config.yaml
n_layer: 12
d_model: 160
n_head: 5
n_kv_head: 5
head_dim: 32
d_mlp: 640
vocab_size: 4098
activation: "gelu"
norm: "layernorm"
norm_place: "pre"
norm_eps: 1e-05
positions: "alibi"
qk_norm: false
attn_scale: 0.177
bias: "all"
tie_embeddings: true
parallel_block: false
init: "normal"
init_std_qkv: 0.0395
init_std_o: 0.00805
init_std_up: 0.0395
init_std_down: 0.00805
optimizer: "soap_variant"
lr: 0.00623
lr_mult_o: 0.871
beta1: 0.95
beta2: 0.95
lr_head: 0.007
grad_clip: 1.0
warmup_steps: 200
schedule: "wsd"
decay_fraction: 0.584
decay_shape: "linear"
final_lr_fraction: 0.0
batch_tokens: 32768
seq_len: 512
doc_mask: true
train_tokens: 155300000
steps: 4740
dataset: "wikipedia_en"
Each number is 128 + 24 x the weight over its row's rms, rounded and kept within 0 to 255. Layers, rows and columns count from 0. Numbers have three digits each. The size before them is the row's rms in percent of the matrix's.

# layer 6 attention key, 160x160, rms 0.118, rows 49-95, columns 0-79
081:107122132116107096143145121099167128105115145166092128142091117087147099132184133090130121116081137119134148102110090137138099129095133187128124117133088119097102145108126134113096106057138118124150133098131135098150142079080132110112131086
082:119123126100126119101141086074134142121098114114144114114164136169129108129095098115150159139084131126108118151153138144104125098128145134115099113123128103163115161102135168162140154125069118119154126102174133144121128088109093144103168138
080:152143122145126147112144106095124139096166140161139147081143138126140125131155123135121136114181160118171129148118118105191132157124130137121177167173131124176172128133139111094155142108142135118124112111113118128144137168143150131121138070
080:134134107107111090125105121144148110135129166078092155114140124150134123128166137107122149136155097119139189117117085152158115154102152113093148091132118109143119119141124143161113111136156151110158098098121102155136104111180125108165162113
086:125146131146127148109119123110087130133113153085083139111157126135108171124115127105146124078140190120098119131113109119139121152143134159160143119143102126168148118137107124158086128112129086166104130148116092120125187142139128126091139158
084:147178123161108123142137167122168177121154114116096175126172132113116122127089134144105153115130110105144091139152158123091128139118145152129133122170147101138084099141080110124082123134110060098106141169153130129121154137117121135101101120
086:089107140131149148140132128172137147104142089128135128145106130129168102127140116115155098081160127124176119157155131150107151116090137116166106120125134065181123151114122121094119106151110107132116109144103119154143166166124116128142155116
080:126098150160141157138168119122130098139097154154071150149140106112078117081150172135105141113103119100123133171160113102110141159104135123131135060129127125121103119120126097149163117127103153101098155168110134110165093113140145143141116104
079:129118096151135160113160155155095133178168092143135095112056102137134129129127118115124138177124182139105172166108146125145125125142087155111102131116158116149138114137160146106136110143167101149087124132075116147126166140126097154139144147
094:126108109130115147179133131103129093139126092148134158092175135176084144135127124119139121104127167123085175136148101143127120146134139139161155156125150118114134149150173161150114097111141105136092130146106115092107111096168140142123149153
093:113110123152154114143130096129154124126151160137130094138152158112111121142124145076142124097119127131115131172149136075095133085135110108113146158147120112129113140117158126144143131098127119114179132104133162125130174131118116168110119105
084:107115115126123150146146114120104098138123152124122119106151099096122140130107116148120114153137126135118103119139154131110132142077108104158088126127143135200134115148122127115173138147147099155112093147117113130098160118118129170119093109
087:143124109118077139106164155131116123110174080118152113116083095104097099099126147140136140152146109085106092112114154123123136098151142140116083145153117110118105141159134160127117126159142145147130138131109132154129148144147156126133122163
090:137139105140118115172161126095146127114134127123123177137157133156123118129135146115083148118105169126157139110130134145145121173118106097101173081161142122107140110153130155140157147166111103156125130140092102125154133117132157113154170112
082:108142089133126102131108137121121126144137122114085147170153135106094133066117145117064102112116144153124138108112167111153114153162108129100148180170122173120132094097099145105116100166121139166108135155130109176116122123106153113140084084
105:112118129122125134135149161163167139148191141111149092075090153145137115125119126151103113155141098088117117129126143106131149139099117171138136136156127100165153132100130126144125113151143106137140122179143156123118150095154135159108143134
107:123095126091103163124132135147122093131136117153141136193121136132131160102147114157146092140147109113143119124098167121113099119134127103137119111079106118136157150179110116153152140154094098122153142172104129125137077087113128141135171132
104:140165105105172151128155113140122103159141097137159104115201126180130147117161080137153129090125130140149140129139085115111119145137146119109100134075119151160192115108115134127160126157117124130132138179151148123126119114143113175109088100
093:110130094102097106149140128112160150164107118174120098158116072096118111139147130110105131111139126116117113140143119130171072105124140137119136124146124121110150143117142126109096166159158153161114126134077111159127125131146153095155127141
098:190135100130163161137174097133156136140135101139120167151088134121116121117113124119146119090134115141134176148108132203161132112108114095124103125160142145097126066131109154065123116178164099138117121154085149132111138143137133110112095108
099:154122179154145114146116091121114100098140116091150146083140120170122155114110184203113154127119103134140149139123155144102110088126106120144121143095157125128125170137101144138118152115115137171089099121100148132109108132141114174132107158
113:093108124104152107112109127150159117141152159121163112122166151091136108145086094113111160164129116151165147129096185136138103096171120124139151138136170132101190106102120137127154126120086155163134154155170115161161152152115117127135098138
097:111147143134103122118119137147074114110114103113144129154129107117170144114138090173128116136133105124102099104118094110198152168106126138118157123122102123127121138150107116136115066118147109105139106144141123119210155108148129133083137154
100:113118128127112145120148150168127133129112134116125147095141140110083112091061148127120143114084121123166123143084116101099142140185161110156135104150119145126105125156177144099120124132122131174089121125140112101150125146085121112138158135
102:144097101164100115158096148157138136112107104167157114145143129153115066184150153094132109126127171091127135132138137130167137131116170124166094122116118129111118142109109141159158123099176101110119090084172095157104096076114122148088172112
109:117148132098132129086123148143142129109098154157096108125160118134129154095080131117108135133139119140086141147145156080101126114120138134158122105115090141155108098126166150160170166176120176106152138162147159134122132133121128155138107161
100:112131157153132096142129120203119139106128135147111156147146144108141154143134106094147082161115128171150120141130158114073165142128151127139135114148169140146119107164120190081142114162111100191128117127145156110140119169162133124145122108
102:192100120089110125131101118095164117156120147138129137163145125076156117128123066105123134148126129123145104113122123097093096143107098180134140107120119090162116121079173155135102124115092125126098111101155128141127094112172126160160147128
112:150140130192126158124057133131131115162109122153111105115139152122092158149086138113090118120142098152084098134154181116129140144174135154110091128124165161162124168145109138126088131158136126143152193135142087097082157133139093091107135117
109:089117164133105077170140148137148100132148132133117109156113161136151100119108101135122136128075098143108142092131099145126159104148076142146126094109079117116133116170201125132104107143118131126128172120127091115157152122084115133101116123
112:162137117117145119142155151091141168103115138131168106139162100104149127153115179114123140139110114118112091098138099096092132150103105108120147113142120134148111145114124182106142159127112092120153157102103152131141132143126127140097158163
103:134114144124135141129158100149123122141125070086098141141109108110105136135119119095096151093133135147138128153140123108162126138147148137110121133152098059120118146133089105180081128191125100109083123147167091120137154108151111147157141110
112:112106105132140139176060154129119144131142117072137112151145135125140168091088119151108080138162155147113128102163127126110109101183132114095130126119154182120154101111127123148096150109136172093139133152150127113100132162089171134143109092
099:106111116128130119161126127148151137136074148108150091125119076093126151110180150191131115118082161127118182139139088146104124133141092120144091146139131099153119122161125156098131097122163159139164174109152154107109097143127140170158141133
094:130127122134074157152108127125126137105132113114122121179111161127134139142171194158086140093164129126121132133118131121092099146106111140122143079116134109117171137126153132115121142108092132165115120196105093112177126128084135114110184117
101:104146139131130142106122127153139109167138096074154140130100130136123119145122064141139167102138153111129105140146157118112101091138159137161102092172091165092125156149132118149153151159133108156159156106150174116108103174108094164104099115
114:137154201085152158102149072093139150144155090132076145086127113115138137126147125152132136148120111085087159141121112143085155129121133121147096119134106125158132142114123111137124096152115135154145141151098134127151131125140080086113152164
112:158101086097122133122141147094100172162176115111163106144107113093147160091124140178136114131114112104121105159109162084140148143122140100138160134135161125157117103186115100123121153147143125122128118158149096164091133128120137127089110155
092:126124157128133122137096116108153151106134139144125119155109142134177108121150121129181146099113130117127118105161147070124122090114114147116146153126164121147114150107113157099172113128134138130104137093146107118102129182130120142106164100
102:169102098097134133146182115138084142137137144205105110163107124100105093148157121130132121128110100092122157095150136120115154096157126127137156139134135119114112139106165113109149182113082135133167123120139127114096094125146117123113129106
113:118105104141122124168134119064139160103112143131110123190121110128131115151141125164133166128164131105122109153123133116112134125114132097141129128121115149120123114137148140155121143127100130173123139125109168103134112087132121103130173151
096:107121138140124117143093117147161138088131143121150158159079116099154143073140128116134133090105137164145079113131109129134138146128106106123134119119122114124163119127134109138149123095142122131115145177111103127139098112120151134135103150
106:123116159150134104160166104151117149143150132135116105086124137107128122129085153112166106150112120129114124119143113106122123102129135066148161058106129132115120124093138109128095139141136128174168120135153169158093125109107074157147136077
104:180140120150174095129121108151124113122149108122115092116140143145178104105118142127161137128109150153100130120137101176083141131119132124122121122137136128091134117171086071140074104159120113168142145124106101118117112179140139144081072118
105:102119135136102157116145109120152093109150089114135092090104135149148147113144129132131139117148122098105108092122088116183163203147136116136143145133103156164088117098093117104112145170144131145191152149160061141147134104140130096135130138
103:154129167131122132132137142115125133122163118201138150158111116136136103159134146147138158131136151111141148130137100130141150126134085145083121152122150146072118125115124155112113133105127160130157117134132152150117052167117119123085113130
104:171099164126084125120136146150155131136147113137160132102129090088135140133151167168123150110104136174115120107106122115103124115145165121114140102171159152178161127140154073122139151123105164113137112106114117108158135124104096088160113087
# layer 6 attention query, 160x160, rms 0.116, rows 50-95, columns 0-79
083:103106144122152138153106115117111133109113154123083126131131147070106119172145128105094090106073117128130159133123086145140108183097129090107140096159160142119089107095143121150143103147116124130164112135123176115085142153172137062148117121
077:149148127108157133133126098118113137134096113106162142143079127109151172129148125130134155143135112172090131133127117145132140167079127117149129128103095115122103151185161137107099112104157131137110145122116108150169128101145160146107122164
089:127143136191132127131163132153135167153152143104150108136132131092094120100135171121109089102103145132127133164137163149160139110127142131114083102158121139106152166141152083106142126111143122113095145165155148173108099084119086103110117188
084:119178116105118098150124159120137125132110162120133083137174136109106110150138138101124143141096119134087121143074097088158133147114149100151163136131099134085106113105110155099086128141114118184105158144069161138122148178098162080121117093
081:110116143110139146122131135146132140148128129126148129156105073101107123172174120148087126138118119106062155161140164143111086137124139136113183146138132123075125172134102152137131126140144155134138127152153144073115120138107122136126121162
084:121107087170119091126087119116149128095165090134114168138105117143093136115124162161120135129126127154094107149173163171129144080161124133089112154087096096064156120159144147167126141112103163141076127147089152134140113107117162118155138135
081:143109145143133117090124173108081144148089133119142146083114162120195145090112128142146069118143091163099144111125151111157113141140125114138165128144144147131174139148100138093105170120106133119131127133131143163099121147097122107113121144
086:116119134139122132147112090093134119122138142142193187111137118125125079137102106132116101150126105145144161161189134135125166101125123125132117092079111100128105130114124119096119097111110160122126122150113174102124144158147145171144114115
098:115118116120126145092145107111160093122123187121095116094134141109172098087139131165143109086124094152149149108126098141191142144124157103135175139122164104137100099084112129123131142152159092141166092113106103143130146126107161101138149127
085:146158145122122120199119126144114140130133120151129098130077124130176111179151140122189118105089133101094146177170138161147141155154114091155148130153141122097137130146126106166164118134134111174123132152145134086136078117138118158177080112
090:146166172089108142142111109122165154136127150140158159147167117149145114143137134115140130152091103132146129089114181118147127145156161144092142138119115154128114149173138137095154149128161166143145139159147112105123128118135131142098130168
083:139109173098119109141131153086134109119146143118183116123125136183127130152148153157137138115166129144094121147187142137125125114133119152103101114130109188121166115139127130146143097131131134087122177142125104083164133133091078132141149140
091:149121142123138156143134111127130122082147107149122139157116110131150148106125119163131108115108114137152171141118131135140136136116157115136099138124147168105156171101093119118110154129157135102139152101161137135121096101137144101084174103
093:138138170060152148147112126099144194159122126105130106110084066116144157161117137115127129157163114129115122127123158102181109102170136135150089115125132161130122125155122128122117082106188119134126115122146155123105097105107109157111104130
099:160088127114100124064138123118121166139116126086101099172114127143149150111155122079129135133126132138094137123147123118066145131153144191124114095135089104095145149142135127111159140130104152122127072112147082114145137116139116143188154113
100:174107124109112137123105150137120116081139151150142069148080141137117131156120105121114145141157130138145123122115130128120146133152096137103111097105140133082166088150164164114135137142156139102141151135144141078135131130105153131115139120
109:150102105127114168106136138124094119112122081123154189103159125163125155115145084118136147096077146118182125109102127154128157115137061105143116109126133113184134098109119167115107133111156144130147135125104146164130135151081155130087145106
090:085123134132122085097172132109120059166144126154122115127128105112135153147089129123118126136109123166107144121098131178137136129120129139132162091120109116133143146095128137111111123110158139135153065126138167168157135123138103122178132103
100:133113130136122126109128114164185162120145082162112177144148108122134121159124105145130134150157111122142105121111153118119148092074095141176080146105157116123140137145108105125141139148132174120109103140106111151177129155150122156128135083
094:126128125139119114125103150117113122122093123128129140100145142123120064146111149151148121172134086148090113116112157137073122120129142163157145107138138115099117162156156169122101110146095109164097132126125108144081144119142120170129129125
107:130119154130129105117119177116144141138110096136148115115117107121135156121111119183126139121125123132103157157128157146081124103106128136101110128129152142114109070099068157119152129161131139135152155115173174097082136169154115094119132099
096:177155115133137087131119113104130116128133147158126167152105183133124115086177146070136113120171163129145122149139125103148115136164162099154109104091109164140146106139141118094108117087105111116109127104137128125126149122115165137119122137
100:087098132133116110141111143151109114124097110123085144154168112144118138106129168117108157123094123158127122126133113104048132108086123142146139165117135129109132118131110118142158097101089122159136144090103187118130096172093152136131152149
091:112105136139096133118113147133080114150149121134161144137136109097111162123132151115134096141146145145172154094168138135141143120153147139143128104172151115089171150083160148105130112128086103094070109147181129122140110142139119124101145125
107:100094158140135131118148176144090084148106164139129125172098150121156144151146144104118136117123076110135088135095120138116125100128122134145106145113131140124154153138128144198177097166133137106137149107146108144181128137115102120138125134
098:180129153101138138130121134150154156141099200136130114115148107138158140100123071120092136125127090153148145160106111104144142105143140132132152128148120123125102140146124083125128161106136111142104113136109164121106115156151204135105117132
101:169139163134111122164114121119092108125143105149158097157140134124122122125169129131134149130128131137098112153154100127146119157146125117142150146113129115152089113121161130074125122136081172140133116114188123097168109107150156119166141125
116:116130151085150130100154091149143163131120133113136138157131152163095155152107135099072145157086109149081107113110149169105112132140154099115099115148112165144102161170130098154095182102088119136131139128156141111116092119129109113097115144
107:163137087110100115132110156144157109173152186157085123123126136114134123130092163136115132113116110124091137141153125150140118156123131131124127142160144112129089102092139113101128162158185132109159161125122106111176157107117131144173115143
108:121153095161157135120169111113142094115138158112150113145124092109168143097146161164135185123139068086116139071114095079117112136144141142117183119104099163140175117129139149108122104120150128155147146123149104119100107128103167130123105163
096:104130125152151123129139100091101132169123136141113124150133118142105123155131124136111141157111174101146170176100174124130086135112099127147130119112144143136095153157165092164086150110106117122130124141179154111125147134134131138102167114
102:107092118146141093125121149147184135106127113151133122049110187143080121140125099109113158139175137145105126167161082152126146111156078139107154112126122139156126135093080131171128174130161144139163102123140112124105145093133139104138104144
099:138117126124100145157098133136155109138164116131142064098149098151125143087127143100145133145119087107106156097130138125117096139127113104116155076127171116112140106118107125114120112117165097178110095160124178172107160115108135179127133168
102:118137113115101119116135116100146109150175091118136122139105150104139155113144123168128138132118091168110098088118134120130157146142119108101156133151136118108123119123151152097113110090149116108118143168127137095159153126100150114140162068
107:103142128122083141140152132139117146140165103189142097119116104122111133141113141100103141155113097105145072147163161113150096116105108164115133130153161107199087122137125120141126168093138097156107142113070113122183148127101123155157121176
113:160138148118105125167129095117113153145130143097112113181117114119120139115136116187134120132094137106133114134170116094098115121141094169131159132085137123144122126117146142077080109108111096150133137183096094147126140134148105124149143167
107:166121122097108116117186137098146183122066121137128120132121097129099145120122145078132128149175176097115158156097134081140141091127134147133122099113094128103130112122103112159123123165133158140085157142130105110094143113113076147119117149
092:130141133144063126109114142146116127098147155141153129165102126109141118121083114108111125106106118113132118111123156109146100154136088129111177123120137173132141094082129087131126138084133166170107158121160090132119096137149180156141140082
090:132180181101103121151145128141156106091132129136107085166093126086160129149149139097104139131141128141124144170111125082129145138189117155133110116088114183164146125091101161093117134147130096117161125089154143118082116142151103138127117120
114:142108104126115135141158164108110120163128140115152134159092092132138152126109135156120138114171107128109158138134152109126151101155135128056131092106157102154136113106169154113092133146117155113168142138154184120155111132123184149129140155
097:124119124164148101100103099156147137127159104076091082097094125120086140075117156153107121123082159138127158141115124098159076166148141134081092125101097108119124113129060156176135077136095140121115139118139131114156122069123115138144127125
104:154114108157115115138154080157113158129092134134114108145118113104133117142102153113149124134074122146111134141151122172142145101147090145109158125143122151150085140134081097129068069137130149103096132141111124094104107101126099130111095129
101:134151161126172116107163142149141169099127108084092146134097128150119110119095142144163144148106120114150122205146169123140118083143173166145087164132162130081118149153112146124120161143137116172092123140124151141141106126089095151122124131
097:086150144110146103138128130137122089090137134122135088094092155146162162087154156093120132097133132154135141093104131115103144128156128110131135086140077132177096126107127107089106132125140104094098098116131134150139146110119138106140139106
106:115115123151119122131110132112154109069180063140158124129169120109139149122101112132122149118084097135169104142124128116107138127116088117144119153153099144065170104153152096128144150127162151116138144123123125129151121103191151148097111142
098:143102109142109198153120113068118110164151130155094160113098126156162129109109141167118137107156130150104130131130169124099154115108097104113146125134115174161156141121114167096132140116136147167133135111134124126139135097111127138128165131
# layer 6 attention value, 160x160, rms 0.14, rows 32-71, columns 0-79
105:122093119165141159129097117129080160162090121136141099181135124174098119164109106097120128124093154105126118129106067127111098111120118128113125162153130127126146119124115168139111161185122116124113101158129173142116106189112188172119123111
092:102130138105128129131116124113137151110130155060166166113113139083129129108140116159087134137105101114152134127080119131129135132139079125145148114118174150120120169148095085096102137153105118127141176160159161086124119127101115101155115130
099:153117141148144134129113087138157167133157192122116089125112122156112126112122116141116114098132157160155159126163110097103130102088109113168125135078154142156134113117131085086127162113129161106127143134118137106096131128125138108132095122
086:124160093161081148147127138104190131121095102144121149123149185093144145138154129151150097130092123112127137146095106174110147125123110127105177127141144095166132141103121133094124124130178107139126172121153109125137111151154095125111090106
088:127151142146172157114150108120110139120139145124093139156165114102136104121167115100125103158118130130182146150114140155095122108156095100133138126105140147104110143168163099138134101133142175153145099138086135084124147118105151121115118088
093:129138141097144114151110136135127096125141122135168117115124162080115144085120111147177140119142102129136150092100152167136187129120143151113106110099115130126107140125156131083098112160119121137147140127157127071112166123144088087164161109
086:098123108116105105106159082120130137154078129120110168101125179117159136143160115124092168124114121118100109138132153112094090149132112161153164126129108154135171088119106154127155108144150141107148111117125182134139192123162122116156073111
099:146153127129130147139154133115140142158108117134115124158093119150147086152126122108124150145097144117175191151151103133171106142133133117164077119105084121143146142169137185133107127102169164122138156176156111094159116111143111154107159108
097:146134129138113133105146116076086127099123078154112104124125127108105108102118099146139099118113131175144077153157123144152199149137134117065108084158118145141144146107104124123107103119179123147166110157123106138161147112096112110136177091
103:132172158119131124170126092111146096108137170090122132100116144096150122143125132140122117116119109153124169117133122124122134137122116152165162176135154130106113116170146145124144133104120186104192147128138142140119131148105097082100135138
093:139110108091113143144131162116118126088194150128110102091117144086131153130171151136148086117088123091158135164086110131144097143129130103118106173111157137133127108149165153149118123135127166127134164114160085125112120155175105138110145150
098:083079119133106092096124138065120143150102131092148149130139162110138136158130091128143127112139126124090124144137108144109139100117139108122159147155140105154145153094119074109119137103119138085140111121105109152153137146120137194088154121
099:139178135120165115133131123105130135125161145140137133141132091157162144104133134160100096102145160168097130134114090088141079141122142103108115183160150141132108102130122137162129144090145116142120123118110122171128121139057168175160108078
083:146117133075099126117146108156106106193121090101151113074126103127133147125138162142140120118170141119108153094133153135117124110128141143131197116121146135147105138168145131126157123172093153069139121100141159118192123113148103092108144130
092:117104082143128102174140146097112111127105141097098152144119114110142168139146138108110120152108135114103120101148148133082099120121174097135151130149161106093099084097135123177131116109146109127121125166134150180119127140111132140113104136
074:119126156078089144161115145139158095115149117134127142147184138166134117141119101099120149122107136109150133083168171156109161134183137170168123139124144140119087152111134118115095112142126183143147162123178154128103127157101129157167101126
098:122152123152135145067173127111109193096120120135160134163133096183136096152114103103148120119121118121150107142120094140087141113124118131141121120109096183081135151095132096143110133098102166115093178144133143132180129149136137144131079111
088:136131165147118131135112140131137146120122102113098106077174146128093168129094113132154168120122125092122116134130184076124129149107176127132171176115129139093132128176142091142140121136157111133095095135135095095098127103102133106142168146
101:152140115140087149155148109151151142134115119119175125139128148120171105129076100133130123101092136076100120115152148117130184123124142143115106130084131128117123118148176121104153131115133088121144173105168145117133120126177082093113112150
083:090151140138134138139134136135099178112153112166165141127122115131174125157080150107154157145129165120132141133098135133117156136168132142133134134100102157119126130149142110134175146142133120159152124126143135119154123133086111106129135145
088:135085123164117141094122086212136097114149122117105104116152125093157179140124141203157153126111119120132136135114141123147144117126112124088159083135150096158132134132078200111118123116146138133142113128131159130166090089154149159130102145
101:087112142106150108119148141161165146122117144125121161114105102143200160087129124127139128130128104102092128117127094126094168122123136154108124126087127109165151119177137136151154155103121132125157151103153119176133073101102159136102138141
081:164114149106113137138132136153127107149139119107110166157154119144114143164138114150149103136112071090134113125140117171082173155143137124097112154139140131105144122137109172120141101140114145131182111116137147136126119125095111115174070083
088:102129105106117136146133136107154108128119103092163182124158124102117149122135158118148126150159118121101167145090094153129125128124138100074154155125169071147141172114104109141132104147137064147112128142088111124119111167153144141105110114
103:145130146132116122177144150121084124150170134101113113112064143067144159149106153142150127130127151099146149124118092141137130122122142138102121085103107142097138136138131131106149112124147118135153152137194147123113105127141121095177130136
085:118151140108128109137160094100080134127166165144164097152125123093159129112138102116162116101109160159131163098081113124132126099152145124129103123082145159135128149132120133136100100096116147136143111128155123127143129092160108132098113168
134:124153118142128130137108114139152113153108087105160122130170142094127133108117171137126157156129135098139118107152180130112124089120120131123139074093101086134143144138170160099124110100139090159122131120168129107133148129177137110094139101
094:105078132108135106150089139107129111157162156115123176128131150100157178136126181127135115115164094135125142099129128098108078122116131126151156134162104112112089121107120142084128132107135110092120107114125133135128148072151137131102141142
105:124133147106119143132117128120151111103135174112155148127162151085108137108133138110153170119146108112108102132128110119173113115122133146140126106086163094114137144144155144131075108117139073139132205081123103156138115061132151098157160150
099:145126165140110166090108135129135141127114124131135158135131093149130125115120107150152094121102134156153146129141126084134129111101106132126170137164140144144125106167144138104136163126153129123121137125142115120180126138115142154117160129
096:130132133130107093087147122119147157118114098166137189139109110140126144125115132137113082149094144131088119122119120132141127118097119100069179165175139104162115106140090150137097147148107080163136087130126108127152141120137144156093100183
083:150158135114167163139140079115138176146098079132150136090134101122138079153117086111131096138122103136154132135099109118108136128147086105132121083125146145144128055147131150113080129143118127157131083132098146110145126099095160106104121111
099:183135103154127152091109118127122140127099091090072119119140117085127130116142136156149170112101094122141127100148109093138080104171143076083151119116112135143126173074124142125141168128153092101115135127118149164101155163097094132080129126
088:169140105131149120133108176124148147136131111152158155113115093130166124134130151138175151139131142129146208158138088149095110153111114128153119153138167126108120111131131145101110120080094100111120115115111144087138115122108152135166110116
087:091125092109123134143152142137181123157116143165142113111102158139124150112145164120151142098144125093126104142121122135105113139130139141140102145146138137138103096128192100122136130151152122120117155082114104145142152103123108145162152153
102:135122117120097097172096127127117111145132172132142115131091117094125108147099173137105119114179142110102133140129152096143162133156142169196194097124140116156160151146121081127117139107140157127101080135139119105125134145134139139121141172
098:145098138131166128191129161149131110110162126147108109118111083089159143131101127122117141102158121132150122113116147142113121106130113146120131130143142130103105137152141117105115126095135108135108147174146131131112151130133104122174119137
095:107161180146113109131128133163095159099112097117122108138179120116081094119125147134147140152098110117141122147130123097108095154102101161112139119097133154077086139132129134136096112126149186155132162081119187144120131071111109146124158114
088:102116133158139104107129164130095165129092066133128128141085102081119117151150100088124091132149121115148127138163131189136165139122121159112136111139118115107133062140141125096116122137090125131098169127137096123172111163113103171112128122
086:110107148172123120088126117083104160127131110119125124135108135147124134160108142090095127147136159166174138145120114169099157140128122105180086138114132135107154117147138129141126119155091153125112102128091118133118131136151117138130117115
# layer 6 attention output (transposed), 160x160, rms 0.11, rows 32-71, columns 0-79
105:114098138099144133087141117196128113131080145123083145112166176122135142105107129131130147144117099123102111145088148117075173108147146118164142146106150097134125131132142146128112147162119139184127118163082134127094160170128129108130088106
098:160115101107142157140120118123170071119181136127163096145156108164107165097095134174146142131134075095115094124150152135112073109127103147098137168122142182113130110156132093160129134111142144109119161138160149079112136114133133118156137107
104:104106082107120141136113149174123112122091137127135096135155124152108155165113099103134114124119135091136132147094119166148105130171128125093111176109147144131152159125117154153094104177153122114159150135162118107103123089088085129087097122
093:076118092148130132141110138108161136130121116113155090118151128165142102098174104126112137132178138136106148145166146080108134095167149120116137149119147172145113131117110136128150151118132116178133146140117111133152189103127131086131140145
089:143132108128141090139148117109126114143155108105135129170126137145146163115121142155150098136165134139103116161125088159099086100129133130129117153099161152111202097141081100143099156129086159105121096152157109150115078120106163150122151145
100:117135167118163146129137096090140172114133123090124105126155098113134131153116151122144181147082153136146105180135137132133123085106103116159107159146156146170101115109129107114139137100115163099102151155165116131111115108134118180114096144
096:158155119169174091141118142104119068107105121126150105110105126114142115149161140148186145110138129139122152114124129139119094127095147170132133134156130107121114104141109128142161126109075118146108155111137154142111087143085093146098192102
100:128136104137121129201135136176128124120099094149102120128139097148102114126114142148124109066137136102098127094118105160162121126151101148134143134131146112131092085087119129118146151106126096136148116126104093132132105131142090174142169135
107:096144161124108152128160162085158113145175109145117133140126145136129124125123160151130132144132110132106138083136076102183129129076170099118151093173129155135116104099118140108153125127164115106100148150113118138176112126115105135152107151
106:152106149151117115089126169136151132094147107164192110116105112157136112160151113145121169098103145126129118142155137090106161092133112131080098134093128136150147179126121085131145123139122116104192122102188139081133108133138097141112161141
094:118082125115127095128106143181113085119094145131144161104101117187102128109120049111056124115137143115162121108156175161141145088130119138137148168099124111130139107132099131062154168093140145133137133109124154121127124100168138138136122128
103:127112120166149158079131144116162084084142120187126133094130171170178105130102136097141111153117129176146126138122129113128173132142119160153123128146102111121143135080099110146142226133143122167099104117110143120106140144126090153132147122
105:106141133130083122141130141101132090161126106136080187129128138142161109117134099098151162113144119129167121139151099130138158146109153126134108112116074113114135125134153103122115116111101137105167161104138164110164152137089148125127146112
088:117146114114157151121101131138101125094134134117145115164092113127136143115071137100104137096127101166146121130089116082148132131198118085127103097139126154144065161137097105121081112122173075124168138145131125105092128115140112109118154110
099:098126111158118129098150127125111107126127107153167166101123157119134122157114127136141148152123079114105149125139118105126150079118127154142098113098095062119145130151140170115115104151073173121120149094109156117101105148126126113164140124
083:130101152150110107139098091129164141136177147132166136136146171097123133108107112157096138127110122139187119112120115112107102095134103157145086106100119135074158150124162192128112139123082147109076173130135123162100105115167171107123124115
104:106132106120109103147119100104183114095099110135115113162126133124128108149090116117110070139142116109115149162133117134115115182125134122138128141107114105150159165112121130147115126171111140131122151126143127101142139091134147147116108089
094:110130129067132165132162161113098154135143130098124139070103128116154109125156145119110150143128161121178110129094117083075100154117167123110094129116111109200134119154101142148177111120086116101167129099152105143086111141159078115128095117
105:118139181104123180174137142118195144147160123134125125155116112138099122129137084145102128121135125095128120157118162130124099131136067166145121141137117102129120167135126107144110112168174108114115131155165105085128143131116175116111134106
089:156110146090114154138143124091138136145147120122132126140101172116127130140171120145117139107160109127133112143133101136154179147128181137115134133146125182135088117146156143123155092109142174091136136146092097095147154137132122117108159137
089:177168116098158128109097131108093152129152114093122128147107113169093125130156120146118085125143175148105149140132124116122136091119121104107090134106151099107126147146125110119138134139138078110128152128076110107097152127138115101099148083
107:162130128156103160156198115115127140099120147131141138097161142167124129104151111132150109085151152119143139153124124111166148167112137126134116127129099134121150142161121088081149100173140147103091116168136093108157136122123134084121152116
091:127124159131147153106121107108139147098151076075132164147146183101123166126156156175125128173140145153141134117129145118173108113101118075130138171140143110114140128163148138067141099142104126130125123132148136125115114132121169121122128085
091:105146100176131148077129136120117124110113144092132126152140169170117108130142118154127119133180137154147121120149107109158129084151112148150123077124109154160112121145118138117126147096101145115100159111118087100118186119105124152173086133
105:107127129101156163151118122113155119075102140121182146105139156163150132094116071082119114076075132171142134102121133147160151145115153127124166145117152137169079098134095132143118113121174166143132082120111128145104124146168150133099092145
099:119099163078115117147090134100148132106153090144125124134110148184124122124132113146141125091099143160111131131162126141155123134164122096166120104112139138090080126154081131168123141170155147109170143166101094088128166137098108149112123125
125:117142158106141155155127142127133172165115150115132090139140145127072155140116117102124124143109139143131119156118147103106103095149144142158156136175134144115109164136139117183122093118123102130107098175103128096122131130115086155106074162
102:147159150115142140080114105089116078138101118080145131100170115156160114133110107107141150145118134154135110143115103116122189116128112159111108135155090141148132156113129130159105134086187122121117097068103113155118086099175047124086153105
105:110153165140105100110116130147149188137154137153109106138131099144120128151097159136116094109142126098145127141148189101117121142118088135073123109139105178147091133161108121152189134093130153147123048130103135144128159096128137130099131143
102:102110098146113152131166117073128156147134096117100104156146152150130132117183161136078116112181156133155133164098106138086152153144133107140121113105098149154152160116121100156112137083121134124153131156173130087143154139121121067127127151
099:110118094147143121110108130129127119115106126102170087162110151132135125119151101152153118114154097142125124074130116108150125124111131128120133141123117101157101131162134089061135169069104127147190133166118096144152161155080149136141103151
091:098153114112125124108105168130167127132121153104149105129118167123120119128120159154074161094154144146097135146098119150107082201112175120091159187110119125149166147128105122136123106138103126110106157166108103090128136130091150098135100144
102:097122096108151093161129120111165155161123189105133118139116149153115092135157145137106106139144142114132146137079125142123111154147166186156142135104155111089114102128145141135124125116142126125133115148136099084105081093156146129165132142
103:084131133111116127097183090151148107131123137150106124148121145132113130138148159130136126142123100120119128121143168137146137114127146141126161104129125141118072143131103134137113148136147091107145108127097188118138114143110089128137148134
095:126114106178162130086096101143110097113166125078097131176090082157128116122129135159143104162095120117093150119181108166128112139124114172136128137084095100085166125147083152139107137125126150113135097151111134142117141121149154138127119127
099:143114176133171093091115156178135124095117110116152124097172142141109128131135095097135183123134128116186104162135145144135157078094102129111105122122164066155065128112122105121117129124123105162130147143110141177157123144127099146165133135
103:116130109100114123078148116110103107146106148116176123083161127145106090134129106154141142102097144155117134123134106081127117146170165116119160111158171094125108151116135137146125134140103122104149109113111118127160107119082114155083137112
096:132127110118136131126109144097120132112130119104097107136128152148157143169157087111107095110135163147099150144124135128139120127176117118173128171139104118163124088106106131115161154162102099133195118090131083107153105195142145098129102182
093:131141115132106147147164099094127110177145142106142109124144165123134094127143101169142141131127153098122135145163087070113150179113143083170151114080113126137132147158072163141102166087152140139097134139111107143140146137126132132139115144
096:127166144098087187153148141134138087117128113126137109135162082114142142127138052146110151126136138087145084104140125102139160133118151103122126132093124137108115102120108115158118071152153098123141166160133142135147152148125131116127135128